Weights of a small GPT-style language model, trained from scratch on English Wikipedia: 20 layers, 10.5M parameters.
Each number is 128 + 24 x the weight over its row's rms, rounded and kept within 0 to 255. Layers, rows and columns count from 0. Numbers have three digits each. The size before them is the row's rms in percent of the matrix's.

# layer 7 MLP up, 768x192, rms 0.168, rows 377-483, columns 64-127
110:140093124154085159150095155130147085167159139162107126128157133183153168124114107086121114100148106157119112133120101151127103131090128173166155158125095146175104180144119132131136123146149134
085:141117114145134145152115145070149149102128109126145126113107102150158124156140160140139126110151161145167122071080088097133129144128110149100126125100114057154105127088106161186149137104102161
094:182188161187114129162130117097133143164144126147138117108141087132147110166159088132126149116142164129152103119173141092096168117142092151083146111133162131122141136129109132118132126124111103
095:134125112101126127120133118108186145157156120109124140172147104144125125055111103172133124143137134121137124116147162131127127111143088109101181135128173125099170094105151115152123152136066140
109:114149091130115102132100162147127132117099122135174143115079165110138121110133093126140071085179109126126101135137107103109136154148141145153078118105111160128123118113171132068085105128096125
088:131158132115116124166126121124121099143129131130119159105123097143159166153068104110120164146108095095113119120125148139142192154178129178110146078144148121128148139119107155114117122104146146
105:137139116088152147144083128132164103125141158092117116160158098110112101146124134184153108133118134140131114143128153131137163125114169112144104150126091101098164121130147114126127129134131141
094:100114096139126124161137160129149142119131125074111147124093104174139124110145053129140136140154144141185147125146182113140106119105090117112087167137111089092173121130116117103112117095122135
099:118113170151162152164067148143112113100115094074131133116152131139123117141163135070083097143145125100132166140134091120109164097144133161103119182132088139155142125127122142151147134107123175
097:160086154111148157118144121095133111182121105170102090134168130056121098086126125104132151116096130113133135117152122121149115094131180150144092078153131091102136161148117139168125142151132122
101:145119111134098140103155128127124130127105155103087116148120163171104151137138113145134148129128137128152157114143114100119129154102155151092187123146185117098150171119136123158097139127101118
100:130100145142062110117127173160152187133160158115069111160116100124113148111122112100126118108167081147149128058111124096119139149135124112198142119130142160105100189166123114106129162157091124
106:127129122144138143122144131147119156137135139097136129109126145160147110089123086110144116086141094101062093137142168132178143101157135120076147130149151184125205141105110092163118118177138139
102:100063113090145135168147128147093120143125130133117086093162146120111171156114147145159156109140109121162132112140153114147146124147108130085140142128132098127130138128152142122118154114127137
089:131119120145101139112147094107146081163157154162117149132107135107123150120151132134099124138192157167128127137166109147087174107138150166145128139140090118132097125141118133090142103139123091
105:114138144128134153126129057114159140135154152111137126130100142162138150142183125143106132124142082107128122103132127106134119123124118152123118125145154153112119128115161180118101152135158179
109:141161114110125143120131146103132128142097115135109164131151135136102138087101072145099111123129117152160111113075152082144121134115123132139142136065131108154138198130086095127133120114111105
091:120115119143160129148135149125077123151112114152094088128107125177117104159077159095144143104115135130153117121112149144130111076132096152134115184136116146131126114109153141180111133157165156
110:161115125117133140116139130148135141105110122112147106116159112077130118110140087144155083129109141113127175147132136100122151113181122115154172155174091108149105150112163169103103132147127136
104:113110135071129139161153118123142136140074133114149122147120124113145142130083096157133116100130127112094090120160121107106119136110094100149134175114120145167111080135119168129107122142123141
104:144130158141170121107132132127124142134163138102108089154121153113129082133135121139104107113124130121127114123109160103156109129147140118102146088160142152155169167128098082153192102109127123
092:097141114159103101121133135198110133109135141129174139104137103120152118097185132169111123090157111152115198151148125154121106113149174130119106072129171109076135124143133120149069150143124118
096:055121135125144115155127147134109121115142134135156156126111133107127138132132104119144138124168154120124107140159112140125119161131141119148132105119108128114135097066144152144127132153118115
097:140115158128122121165139154115121096163101170157097124121144155138147195065109116165121113115148094132095116100095142123126153149114094105114135113117121114121159131144120154122060158132129147
100:098119144147157105149094137103111125131107113124157088132123133126109117147117149137114132079125110171125148112151157115134147146161157142139128111128117138134074126155120132107160154162115127
137:115128129120123133099126109170123130175139133148136130130140151147118132139071160102152098120125157196158113112123126123104130139077113188165148164126109120141136189139127115132118144106142104
088:143116132091118160159074166142146108117118149161150142120119121118128136137141144117114130102127162116131114079114121099115185126153164112131146118134112132137153136174116142129120084096125124
103:182087093148107140129111055142140136151143121141165113164126099165116111134103125161111146125125137107156153092127107157135103114121127159158117137132092135167103126118125177120096167131136092
102:101088101108115114161133085108151128154145113089152111119112112115132110154133117150146091127157108126137105098103150128096140124156161125141131088125096110118088117138137159091162161125099150
098:137146141138109130132146097105104166121080124136135137111121152145163073082109164108165111154099184140155141130130153060143166100109136133135122094121115119128140088126121119130094090093118089
091:128117165172098070152137156145113140131137135163126117102149105102141151082105135136121135151151089135106140121115131122074174123127173136135125094113120082135150117109105154162128115119138177
095:130107120118130136115142109161149114125112139146094145127095112151102128131143119099127150110103119097155115139132142130147150121170132116104113132129143165098232160078131130111134118146122161
110:170176128116130146128148127123131113150096124091154117122148151128125118133142106144117106126144125108126151122088146165125103134140090144178132091132161134123139122110165127060176129072111127
080:160112174151140109145115139172158119110113096136134141128150131155102155119106115154113156167096109115107124128124114156118133128125143134116127139153135139138090147195130163093169117163126119
103:140178122145112119143090174064113115148144113174091098158124154142075081124129115184129090104132130130139130139115161154103128148151090134143121087157118116140148142102126166133120150142082124
089:096146113142078128099121184149115130145125077154121110154162176122084149107115140103148122117108144121045115105136136135128119141129163108171156164128129100154155153136137119112125163170155137
066:133157167111126165177120085154129143144112111139152112113115110088128113149130128142121100101138152074122100116098185149155116130119096099122153130133106108148128091128159158151207115118142178
096:102127188114114125148129188161153117101114131130091131119158112138128074162115156141111134119075103125117141128124111107126145142121105112131197077130095142105113127124158124111134135127142128
080:179144173136098142120082101152119196130152141135109144170160125125168096128148130140104097173135145102173097109094099139164115127098127129129135133151105116115133166173094147118125134156124129
098:115111163116075124157165155165127137122143143132192100162139108109116123118141148147128094088128132125174170105131148142119071106129082141122161110133105137138141127108103153171120183183134140
105:100101089132113143087137119125058099138127150140160119154096117118114130152121112119148160146152150133124103076107138131119147134081145141131078150106124128121138120121142127096127132148107127
106:141127123103084141161114136109079150138109156153129146108168106123147118139147139115159103088148138130145112169115145079094135126130147113165148149159147110109096078124124177144096126103181164
094:141119176133164176143112104127104137108111140115119140091131110115091122136130101129137067133085154127149133110126162154133122182134141088171158072094134142122116123163122117136112173078141121
107:126120149126105123094136130128111109126098143120132108164123103100100080085149167115113143075094116097118098123121120125101150135145084123085133103142143122128112154144144157112126109121125123
092:111130159118140122116139156135092121097132088156089141141159136141156144144150096161167122116120148142144181107121149154136113100104071120146190118128115140166149177166136116185121145141135137
109:136109145076137147096121126131110115133119147146128116138179128137067108143179169163099117111136145107126169108139138138131134142145100121135125114105142130136147106129163071220112143126145111
101:130175143141156119136112105132152137119091066113121079132115106118119144121127159119103108066077095111124138094141143160135140118130146116131190168151101092150120149138135122150180133113137127
099:139145143116117152192131113120135145094136147101131105092089154117103087124116092131130146131126139161129122160132128096127106116149168096132138118146165115146163102145126130150128154167113125
093:121062124125154135171132170125112134116122146109138109135128156115136102127148118090107133154106110102131146141135136083197171174141132171131124082113172135112184113136143096123129109126114151
115:143160087135112147164099128163129100111119110124125134156136117080128107123136145126134163087091139167117149119126170080129137152162073103169127125123110155156111116120165181115157108118162164
106:134068095107126125119121101115092152158148154126171134132133114124114095134138113174146122103124130140141142085180145113149097150147063107154105157138106128107135171112107123144091134076070101
100:122106138080145093157120108107146175157097115100102138154111088157079144118137089138149124192167128151111125139152099107138130101108155152134170121097082166168106148153133113105130105132101169
102:153116138116082127203145167120130123113126130141141091124138139109100172148103121131112084086126107151126162062129120112166133111118094171078100162126145126103126149091140132146083139130093138
097:124118124146138107139135104147124149109122133124145127144129152128118131140132118106122113137150135113170103119116140177132154133140163083122130156090173106151121118127120111145116133112134127
094:104126116119143146121120189115130156161152125112142112149073147136157098130092086110120095100157113074117131119155119169137114139085143111105124105098139096090138143140178184138134168100142104
097:102128088164128136130087122114141089136086095065177134133140100139096155135136156136119116094127139157085146139091125141122160132170145122156120166105142167128123137071163134140156134150087111
106:121132035109169155105121086131124111120157169111111095124150124120165135130127088135119101109147114139101114106130132104148124108139110091157119152127129145106135155152121166140130123139113138
090:178119144150150118096196123133109131145121166101157117140143128097128112118181122120136120138146162118118107089142121090065144153085114124098109157127108065066134093114151133111162152121107116
084:109133132101070123154131143165137132136143140105114122086118121102124082151138093109113146136182099129137122132120144151145147104146144157147148065111159093104117105137098127165138087139121153
113:112070111107130139137119128114118157115132106135111132174135137127136105134106151121112131136126188113145089134122155094117102160144143157124118110118131090099146132110067163122158110148124063
094:125131161145133149146157093158147093121093131138100135145109136163160146140164132134086113158129121138110115150120088100068108103157124137124068131125141122153126124130140173145070130117122097
087:102121120169127122144127116115126119090097137127140170118104098145091129115152115118115143163150158106135134118119169075149138135122104104084146115108091135100175109139124150151167112166093133
091:164097149130150131115133160120089156123129115155099139149161138125049143113144161178063175141109102181098113121128118119133140153113123127134115097122097129103127145122142114155148157102085162
090:111095115138086134142158128158150084178130139146111112138130117162164132113133095110137102114163098156112099150130068128106144104129113136143130113163114122135127129138148167123109141124109119
091:133133132140132106140144112113128107131133126095119151165121181130130155100123131156121191162152134131136129129099136136119150148138128138142090121105115128136115144125088118099067159129107140
103:168125131119101130127162124106168092143140106128118120109104124155154095161118142160113151138130188125146110111112169098112147118113095140137124107151114088116127163130126117074144197124119095
094:141130096100104136130159154097127107123129128112150175093152109121137134112082081128124179091125089079139085111100109113101093152128132124116152163130170132083114129144107162152154137113102132
096:121097073137107164146160155139124136140159122139127102175139106110152121064134129181181111100112165140129110117117154134129141118139122138144127110108109111076163144137114134125076107114121139
098:102108122067114155130175088130122126108095145116144073169141139166125099094104106142165098120095120123123135170123103098136126101134147151102096106095127127132091139133136084100084161128119158
101:159140118116148123137126123183123150169112162148132106155074102097140174100143141112072123093104136133115125091159115135090174178111102122197085135127088111140174137166154130141153110104153099
087:131112164143153125105076118082108096132141143086113094113135131155122113125100092153111163160117076108147114121115138169099124101143181118110116098116120115175111136105133146136153111135152146
101:130099138135137116110131136132134113118134122141134117167120107152132106094188142114126105139128135106138112143184173147136148143134116096160101117121133097102108162134088120087145080104121127
099:083141116123081174123137122154146161105111140138137120105058131164047127150090143123148123148129154125125151160121178111178123150104109139154179096053111123122162093160104144156146118122123128
100:112093127092154154138141086095142111103092132149073157141137139126127078140138098142162159139141127097171125147135117074145103117151154085115152113136106121143150122121140060148152109164144148
106:136089132125139111163159135129091148143123135080121102125086137212122133105138113119122139077117153117100153124125129119106171111171108121181156133116133129143145155098142154149148058086133138
094:150164135077122144110188147129088125060110181140074132157147121132125133127145126133145123134106139123131160101145134123151111114135067127080120113119161134127123127125145111140134141146115105
082:118150147112109144158163078173100093144144116116122158119134103122115142136123112151081166133124126171178165139122106095134082162117120134130170089118164112145161159145118132132131157132134063
104:115096118099144123143154133151120117129150111092145114146172097154080090125122122128128100147086160109102171117160161087127111156108084124156129135165138147126109142097101142132118136090112116
084:126091131123116120182140162143141120103147082149111128124131160162120140196112089102127100115157192141131100134139151091116150126096135099150127104121124171127118082136109156127138141114139094
101:152141099075138146114142119169118108138121145102104102143134141148111097117112122130121151102109101098124131145105123091103148166146096108106109051161120130133128151143109111126079148151088129
097:102104146076099171143137158161129094120130152153140129145117143130122125124153144147103132136145121104170143125107109097101122133114136141095107121174112094081165131154140112083111196154133090
096:129121157152128135136144126117139117111133100127096157144095062109117143108171122185178140074124114142220149107156141148122114102100102077140132125155098133156141119132137108128124133140133172
095:162137092132159108128107139130109160111150138100165138145125124156111130128085107108168130138115143085143143148095150135130099167123142091150108136119094099145138058115108118149136172121104086
109:122125116146145074154144126137121123113091122096114118116109153144117117183116168127145117167141110123119141128156104112150120066120117131167180113120119124108097161132158092091156140110146124
100:102154149140155119111115139132094107114168123122130156138140112131095094080156112129125093121112162128154128110097140113111135159133150135120174063104088115099109156118157111105127147104142109
103:112158146114148096167092130111096116100082130130155145120110097159128105106141153132119117120136139122170151126150143117131103069154146120106146122106127107131134128104178144143166136113134156
114:153144142147054133162129114092140135152105123103185147124107124075145121113080102142128143123090145144097106127128118095139143120110124123130182138097133138184111112150140145140149164134122137
110:145124150121066079146083093125161156137102106116155116131139109116151118144173125112123108143107061083090124128161148107097140139115079166124122136140137153154126150110118151147120117142090178
094:095138110088121129155124081054123092138127130105157151101114129132153121164149128113161135137121109168135145172176122118121117119126130130125126177153101134154111149108145141110138085133126096
085:127116142130197121079102112109108139130138139174145124072076150113167136105105073115106140131189129131130128134161131077099142099146117119181153115109126115114090107097103125150118140135109120
105:167135128109144146134159104138132120147137150117131141148165152111084140097140127148139102115176133125110094162125120111179135122145097130118107147076116113122119145088147126104114123123125146
093:108143159136147133106118096152117097087137120119134109128142125094105093121127114139160117152117094092131120150172152128118178149076090145177133119125146121120135061131149126092084129127124093
110:151117117106153136100165128118066140137123127119144152158168131135110119135128124179151131131097157133107161117139153152123122068121121120097132123141111093101149158133131142160148159120109152
104:119111126139176140153156107144118086100093130092125122129106113126144128126113129162101173045164127134114125140168104142113167116138163148130107117117145118098124135062099130142134131139130118
100:127127068088128136156162106127123102143138092161126113110137113104130107105164091128117132115110143121132152138145155109127166142147081159135146128078155133155114096131129147070124114129079100
101:133108106137141145108091120155139120107070168084121094091141147085129118128190094120139151100073128094131164151108118132089091103133124093099134119118102117164115089133124116171166111156135141
097:139104145149130119127132117117139143117100154119180114159140101127154155175132126114131164135103105144145153070090134143087128092116125142081134127156130163121117139094115132105133127129154092
105:098135094157090143136126140115123099105152127093111117093144095151071127140132126109131081101104115104149158160108145123112147118126137135130157135170154094124140134162111116105141122098131100
103:123166161133126121155122130124105118120145123092120094126186114108135126115123151136115141110127136138123095138161112092138156114095111117106124134126090108137129123154112187120108110178107119
107:087132099126111147058083102133091096085187102123138143133147137137114140154126069160142114088121130138158142145148171082136110102120128092113153125126137137108160168127077114154116139134102123
091:133134146145118152122110125050146154129149175117160139108150118161092128155178129142163120146173165154158113096164129094128162120104122129112154103120071129116088112101134167135136130156140160
089:134118150128105145173110132130168182164131152096144156156114112185151149097121102137135115148171118191121119087121128160113172196117150134169126102119128108123128111125145152101135129136088107
106:113127155090160112094124115157139133138087132098125155174142112208134118137108131168172147130108114134075130091141140134135130110135133133143113140100138172162130081089111150141148108138106124
113:120139174143104088156139105127202131097120142115134144111112113147124111136153130118117128127143123097139145109117121135099158083139176151094122157130073121133102139102163128102122137127145135
104:160122166094149129171144113139137106129168145086191096165084097135140136098114173108109101124134178113130118121176136109104139116143126086131175146137082140088125083118121130183181155088132148
101:110125152092128128161120133145093125115149092169105164156123124152082161100117109144129162134159107118111149100127141139108123170101110108180124142122150133126139124142093109076136134103133120
101:138157164128135125098119114150118127068132130135122147164141151145131147180114112134102074117107146123135130109126093137112143125114087125128125157102099133132156133120150151099117156141111144
# layer 7 MLP down (transposed), 768x192, rms 0.125, rows 377-483, columns 64-127
113:096151113080151139110130146117162153137122136130119120120155083074192134148099152148158161157114130119111129113145125092115117140113122120090117175102117139128121143092135118097127114088132129
081:165128096130123091120108132150071133130139101139147130121140081107104116109112114095117127137153116085130109129157083168183122108123106170130097130119109166139079154160106079148100131093122137
078:158142150103095140123122109112131110150088128099182161171123149127101117119101139099080095139107110092102139115105121099135116158163106106133157135169127123090117091187091121121184112167109130
100:109126114103106136134127115119102098129133115132126151067123093156089095097108125124173111149150136129157133140128131136165102121150154138131136075131081119172148103124123094101095125150167120
116:111109101100178173118120119125099114134119099119178119079159121130124122104109141146109120120159088108121145129129112089125159155132118107145113147162106163179116132158104094161129147151175128
083:177125135134144122091121099147175143127128183152109104086106144111146140135147137143143143171119117159145130148122124113146123142105122098133148139140162137134094159101134104153123149135141172
108:163167122103187137103139109122166131154115073096137126115153133071145114161115143146178130127151139145150104093133142134130115149141144106125094133141132188164124144079138153109121130111132109
107:115125166113158159093099094191155106133106137133146140152144143094086112116107134142148095119150106123123110098133140137134126162143129117112160100099113159124147111119168122121125154116141169
094:113132113157146190159125160129113117135132112156046185159088131105141086122123111146143113090121185110161109122091116136108091153140142140102146118135124122134109108171134145121154100158139186
091:127138137140140117131114109125161109147123109143075103121127096146140114129092173161168156109153096137137185113111140140075109164158085095113110110127106179116138139105133110152118168127164106
108:123139140105123162141111110158144152079119136107167153136113094145149071077160099115145138120104150183118144137117163107085136121129111112130160106117080152144165064127128172156146109116103141
094:086131106106096182136130150125113155167089139151159125157089147104158136117114146091114105127087137127077108150148101110135090117116098130096084124124114140131128115106130113166162132104162113
111:141111160159158121148140119160135196121132145128157106068147126093096155117155102106154148109076121116133097121123131142110139120135134110117153131126107114091136097128146113120134147164078135
124:146144208111125115129099120129091085099122106169114115091122158140170117121130163120130136156098136087153115129121136157115112133118146117142101092119126172172102144099137143137144115145205132
096:113163158147132155165102135144161145146168139151150095099137090125133110154131130151138097116099096143082109097142128152103113128129116105131143138120097121141136128133180148121145091111144130
096:152138117115081121132117134151130136141139123126132142114165118089136141131093113113130129119158164111142065190095156146122094135124117140145074134115130081106129125163111126132158108102159103
124:099156112123140134078122132115123161156106135141162127178124147101119134110129162120088112124184137162120109081083084145145159142097100142114143119091135121151123143111134141125121119110121100
085:148107143142125168126129138120116124147143130123138189127120131126134129092099090157140093064116105114126130119107119124093113113149182138096149118116129081151118121153124115141136130102108119
098:142108118128151096157124136161096156163129118118148166138184136160094118135146110173156137161118137116134119152089132146148056148097124147121124137129109106124138108115132088110137136098132119
104:125114124168127141113163127099114112126166119114165161129091163127097156121154135119142106149110155104144145184127123133141107112101145176119138148181170122109111128122119146141127053091127105
096:103160141165116113106150151148161116091116096125168150104117106098097074109132107149130095122114136131125111109121149133128145090112129157095113102100118162115146053130147133133146137134098157
087:090124135117142150157122143129086153142119109110136130116175105141140140108115103093127135093101118094140118089076128179161120099150129127119141094116057159153137081112112151141189112144116108
093:109130096112130107115128120135136133185125130153141125123113123092093113098088114107153153138162169138113135117134107103122096139092128152143102112107136129123126075110206171147116085145128098
091:149110141119134123190113116128142132137098101152170111113143090104113073119142128155112162124112128072155091118112199151133095140166142093114138116109115115155142108114139128120135132128149106
089:126091123153111166128117106138111121076153128109122111139137072130088121132096125127119122089147136127161124038115112144183140097095118127155160141125109130132143130106151121125120106120149126
131:066139083155100151125105109110114115154142130137159160153097160143131125132111086128194140145117107082151170135070119072091104127112123154110108126126156128100135151114128113100121121118142163
105:123141085143132126109142085080092112151107093096126105103126119114149118128108104132143123145165104146129138171153092170118125133115124133150138160148107153144128162115104116150101113149117128
102:138117163086081145152111145102124137121112097124123113104123097107138167122091178144116098152137073133103139118139123121121136137103169120096122140121102131070131081153147127161147059122132144
115:106104138134107141148121126139170083099140128095138123168142108113120142104105126141154113108128135098133101122097117124084139118141152165163137132105138151123171111150110062130109155132114075
097:137149120155102090141159152093142118133137141094116108103134112092125140148187156152144131136103108138114121122116145136096067149100107166128140136116091114138122115144115120108146105127151114
088:117126105110125123120103198161096118163131115119131107134111125117100133142138109135134106103116139109109079122148113109134158151109105111150144141127114115138108104129098110140142127122115109
101:135141181114146095173129165098087094130138103124141121113135141105164137114144146115109129141113109143098129100155133140123151132115108074188117137127157148123082159127138111131143126106111124
107:108114121089152139156149123084124112116102146117131134102103145085151126148125093168143102127136117113131104150124128109140174123138121112125129126123084092086073113109102179143130125101152093
082:133156117113175150123159093125124138139118110131102152146090150122159163098118103116144119133109126120125123116131107137187106116124116126099156172128132125119100132131103111105129140153135126
102:151111112119149123146137118150110097130144157161111125114106107193158153132153145135161098115114113125172154086123116060091099093155127154116203144129115129097142121139096120087135121134135161
088:124110125117177107164157103130110130121144153138136126107072119108146133164141150117134131119107081108110157131117035123148130104134084137121135146135092163105126111131115171142094120104091157
070:107149119123147086086084132126160147126100157140129145128145148135110130126107159107113184143116168168132149174152137126097143142173181139116107131159153158106118125123124085122090179127125141
099:121130123167118133127151139108082165147111106100173127112134141141128147182161135108175132136127124124146172151082151156175125155100155117101124159132155111109098142126077160128130122100124133
097:121172071128128100100159137135144133149107136137140122125110102104090136137140131148119126139090140166176165148127126163156109093108118159143150131169141154142094104080154120103133120091150135
086:072109128127182154143125114094130125138100150106126118139117124115155139166136094114151130139130128123163126086109138103123152155118149087084166125129103100176138083124127131142105096128144151
106:136128149131165118117106127122149154114088128117111115120143190161155140147164139151140139120065136126087112136130174166124129137143123111128117108141162152122132144103129131119104124135088143
108:151143095126138109127147107133108135116112167062112128116138137158104120112118121123143150113144169140095113127086106097163152157125136154147156088107162089079136115143133107134135167138150176
105:135117130147116129121140132160142093116131174101146095103130141107168157129147157133139145167140110144102138155171106149147130099115128116104111117092133097148127126133096092129103113122125130
092:139129137065094101097109132130152093099192154119131080159130151153132109125144150146131145113125140131148121098145094141155095135142148086118132112171091094109140095138132145146174173124147086
101:169148127108074083139146106124133158155113143111167136137175127144102112122120134119076115125157118114096131135082109104146120136145168109110095154112152104110120097128109125098177091124144109
093:154136124136113097116137129140108157116106086123103115144097127117198113074099130106111140097141124128144075093141130147126136127163168096110117143161137132128106128120079119107139126168154142
097:158070094136111144147173140137118152128127157140112149164139102168098132130140090067118124120133127150137163125120132126098143113117085143111114129144069123135145135123122125153095129147146116
107:100201120123120072084103116104118148150165161151135159130122125126118140114144149121104147134129119114155178093092156106159154114152119172127129160118149105119114100131159123146148150137166147
084:128119083120152157136133117147101115126125173118161160123143110160124137134135151134132105076147114132128117094119132164121094133129132099098138165119131142133147138143158120148118142135126125
106:104127138154137097120136108155165154091118127128115134149112127122105119179113126142111121095142143124119130108140134090155151156120141078119097140140158145148119076125106108113128124112110121
106:148166154137071122141149140129131161082129131118131127127124128095120149130144150130111131111168125098085150152095122145123129115130122108164125083123135051100160091130129116112128103139122143
104:117088162162147141152140162131083143147149110110098122109102077099149107138112096136130180106116138147118142122166103099127132112114119150112090151151113174159190099127157120109105164120126120
097:117126162167138116129155143138136104111184110138136123134132113116129108142137144130103142123131120106114096125129155139122126147147138073088151058101113109168076128113111128111195118112159126
101:124119126161127131124133134132143104097137152190145125159172104142132117111166127130112126162117125133146111115132084101145156123154117113110146144155117163089133118075093102109132108098124162
081:067137121102152143117135134153128127098160109125107119098147110147119071179108097141137129127155100189114056146126142149130177116102127152139151143116109123109082144111137106111156088170142126
091:141152153135153104166139114116101152117174121148116125152103100089138109117151132135138088122136162137155140126100096122173133164151131162126101122111125170102136170099161123140078129111090145
078:169129142121112162107144154120105112154097091120132166120116082132110152139137133118136183153122130145086125099167143135134133107148097159153148107131114078151143142114117199142154089155105094
077:122157104150168127135123110138131070129103090124138145110128145122096117138104122102112124142113085134126101123098133183144129121148133204140120101127152199162144132120132131133116107135140125
090:106126154093154176162107097127135133122123152090100143136104162133158127123149130094136124126104113158073168142133124154095121135106147117109104112162141144130135093129110106100143123144095152
122:139068126144088123165121128161102123141107146112144151121139125123129104122149149133136166129101150127156123145096164127110153129153169166113114106124101128100147145162105123137121095139114148
079:166095109145113121091069118117112156127134084156176111107102133111123123147092117103154120142119142072135095098158132105153108106101101106118123130149104180117087126129126125125141147114162084
099:115151134123125133073131144142114143159129129146115140123148159109149152141111124096138148139135086106164117146124105158134118129087146123114139166143164159145079114134155078138103141095122134
090:139151157121147127138099139131143117143136091138142151136165108115150114160102116139150176094168114078157103090095168119151103148121141141088104127106129105094110100087164121124130095134159136
094:122134141106127144066119166136174134109130133114126104127140095127106104142103128086176098114104116114142154165143144128141072169145127114134127079147135110106103127134160120156167120114118083
083:153153143168126102137102116140131177124152108147108124092117149098098105117100126164071158094146089135091083067123136154137089123136109123133109113112102087113134102113133136124118150118113152
095:156152134100193129121138143091148116122133096115134160142143093172124152131119167113107118126141101114148090138127107135108117144148136148100133149140107134183138079135107116157149113120171156
095:108152149124113163108130081109091156125136115153171095090128125110134128169118131129104136129088117133133147090121110178155111112109094158120131141171125121074131088131139129107147095139105114
097:124129104127112126109093145123175163116105093138141162121144111148092066150147108092124102142125112086113149059117134127125151085116119099117149105123049142135142123157136125111131114167130134
088:077120125102116142130159129117127111120151125132178179134113108150154126145122116124102125122097122115128129143097158125123217122144098130087158135138122134124130106134143137124142137131157106
081:114101112144154187147131106115085127104134143123145207125154106107092110145108149115103116135123120136144080135096177118126117104161117193108147135133102119130185119102151159102103055116113102
096:121129105147186083112091132173122111152169098127116132123131101126115149148126102151135158115139140158082121145098151111145166093148173131132115125163116167149094103090111149113076157127142131
087:074129119113150159086142109139106149126124133125149137143132112118078143130114122145112119112137122161140083081098119155135134136103182139149133104113122161120158113172124126132098118143137131
092:117124118153147120142163123131162128162120153154140110100078171130146114122124108107103116136145062101111112100134103154139144176122129150106107142117173153136085138146138127106111105104114123
103:123107110104152105152179139155106077133134144166126106178129134106111123151103145128146158120110129163136172161140139165126128155112119117161135126127176147126145130134082157102082134133188171
107:080136166152101118126092119135146168093139129152103138131114085123118074166153131138118103117087107130112129131095141123129107093150130091062098089116145126130133078103147106126113179141111104
083:102126159155162142142132135084127137182108086145152131120089153135124110146149140132108140121137111131103111113108124112121127112133162108129107111110148129114177121129105137146129152116134133
094:110132129106120115120125156110109153130114127125146123095103108125141101145136096063181113118173144080129089120107139151168097104107084132159139137123131087099096119134086110144111105109106138
092:104119134121125119141172110161101149150099168140141118123171157120110158087072117090093127099120136110149141086126125150187104135119131127149113134131094101132126095129116115138156151107119134
106:161173110110093087078139134096091166132111182130135082148120124150156149110148138165137090159147099110131155132097102092116110146104144118114158111123111099140149180129153126139087145124127158
097:099121135146117147113115134152154126150132097128122104116112095099126137152151128095117113118151152128140090049130122116124085152085139129158163137124116121095123172102130125146139144165161091
088:110157133135117159116125151117125142111141122159149163120184136120192167113127153116112106097108109122151137160129135158158148123117111088145128127105143143137088174086114133176142093078122136
093:121141111124115147104146154135124142140127148149174119115147140128142099147162114106121126126139107123115173140055142111116097145123202173121135125123161102118094131110131116067094104113128119
089:152118127097101153116134162120159097144152135111090113129148160130126162138130125120111147140170144163083118132115112129106149129106103152137155146112139119149130175123119099073106122174148157
105:159104136120111180139081109122142168111120113140116133155092096127119148125134124130148122121141132128112089083094115131119144137088081117120125095124127103108129145087128117147167113134109089
097:129147110112139141107129149145113184125124152139161164127139117143153143080103132110157144138119102081131105123124126095147112138134135150121154133147096139137097140095088126146136124094128097
102:099149117126160142142139125120160156145150151106135149142103136157103129152171142137145126111108144143161093120139120120146110131093147145135147144186164145145113125161117139112100140133119135
110:063134097142104072139127158101130140140117131108139140111105151100124135100103122101120100091125117128081145080142124111163120129121106107126139132079148124143116089080117115139143158082132090
098:149142158106131144137117149135108122104114168137153128091118131103125145106091101129121104091099119140134109123127162115125170140146112129099143119146098142116139168149108121124169127087172107
103:117113136131094128144132111162129143135135146097101163145093118118104080107124133137092122120094115111107144116096133134141202108133152123139151105122158123131110141090124140093131117159112146
074:137144086167124144143080115161113123134127127131141100142097102113129104153133129118142122153122116118078125147109059184135143107118104164145143150125104091125117094101133173143107089101107087
093:135135132161108142107153181140092125121125106141132130095096089087155114165134121163141150141080113123115199104142116148137143130084134131166105152097111171118114111130122141138101157140134101
095:113147126129143069116161151112111152123069100117154107095136134157129081105106098135148100145137152150143129084132128107159124151114149095115132109140108132130115119131099081136138187135143151
115:129172143139127135069079113133131094087137115117146145114117139131108131108101151132120133112116134167140126141132155122070136119091112157139115145100156098132125114157157107127126133140085114
100:110126137135110105096143149116107103144106085139185072107080160109146097131119151084076122128148116113117121107142135122150088068119118127167140114104134101149148098116114145171129141148096167
118:111144078151110087100111093146149142142110114151119185164091157136111125130118115120129124114132081126144122121074146184110145102121106102100168139109103085150172117152153117111151137160122150
094:137124119140107157149136203141139100122148097141116159104127141083193138125110116149140147152145094132148104124126148102164103109151151149151118123148069111134120108086073144147120123108164145
105:082125144136121119116134130123116129154164087162126097151166143137143074121122125163152131154145140103143125182099151117160086171131103072139125115117124125159071140126130128116149108116107135
109:149085117107107110167117057124119129128098140142155156175133113142127147147144078084117139133126133152096105144133112121130148126109130104139128058105118155130108135102146162169106140177145119
095:168147115154127125125137157120152126130122128120135153123151141104132133130127142135139104107173161097142129107167146157149118100118151155111063122113123154131090148118134125128135133085120136
119:110110120096132093139091140120127154084113127120095125147101090151084171109138089130125101147138133107156157108097119127136156094107106147148169084126156115061140141130137159167156104159132112
100:138117126093138126110171113174109125151117119161105123109091149077143125158134133111100173092086101121116157124139067172121113093135135154109114144139161147157107082137104130104081143101131120
087:135118132169146113145104136108119133156130127136187154123112134106133163128121137147112118100174144103179105068146196139122117102124109214154140131117085133144149149138076112103110129120139095
100:110093101088108106128091134129136121154169121169148138158126137132151087126099130094101120157137136138174114104172088109104099133134117123123107159149115166156113113130070159115110117158156126
106:153082193121131113186124111113130109110124138108154128154124127157095114065130126121103133115118142162096140147153122177125127115136066156104136164087107064126150109130151133126141151093083150
096:137137111140159195110163120143149058178108125123139134133085154155114137146103104078134160169142138171147130124127141135117127110143119127135125109126138136127145119102102165135112126142128123
101:120136100102128101119121128120139154105102128147127110137167117104110135148153157148080111138147156113105120090090108101136134096161111107120126114146194167103109141146153127128089088124125127
110:133127131104101134117136152100091103182110107116139142092128116101147106095143148096117137103181140143137137112092190145139134126127157140132129089106107108187126103135122130172124149111127175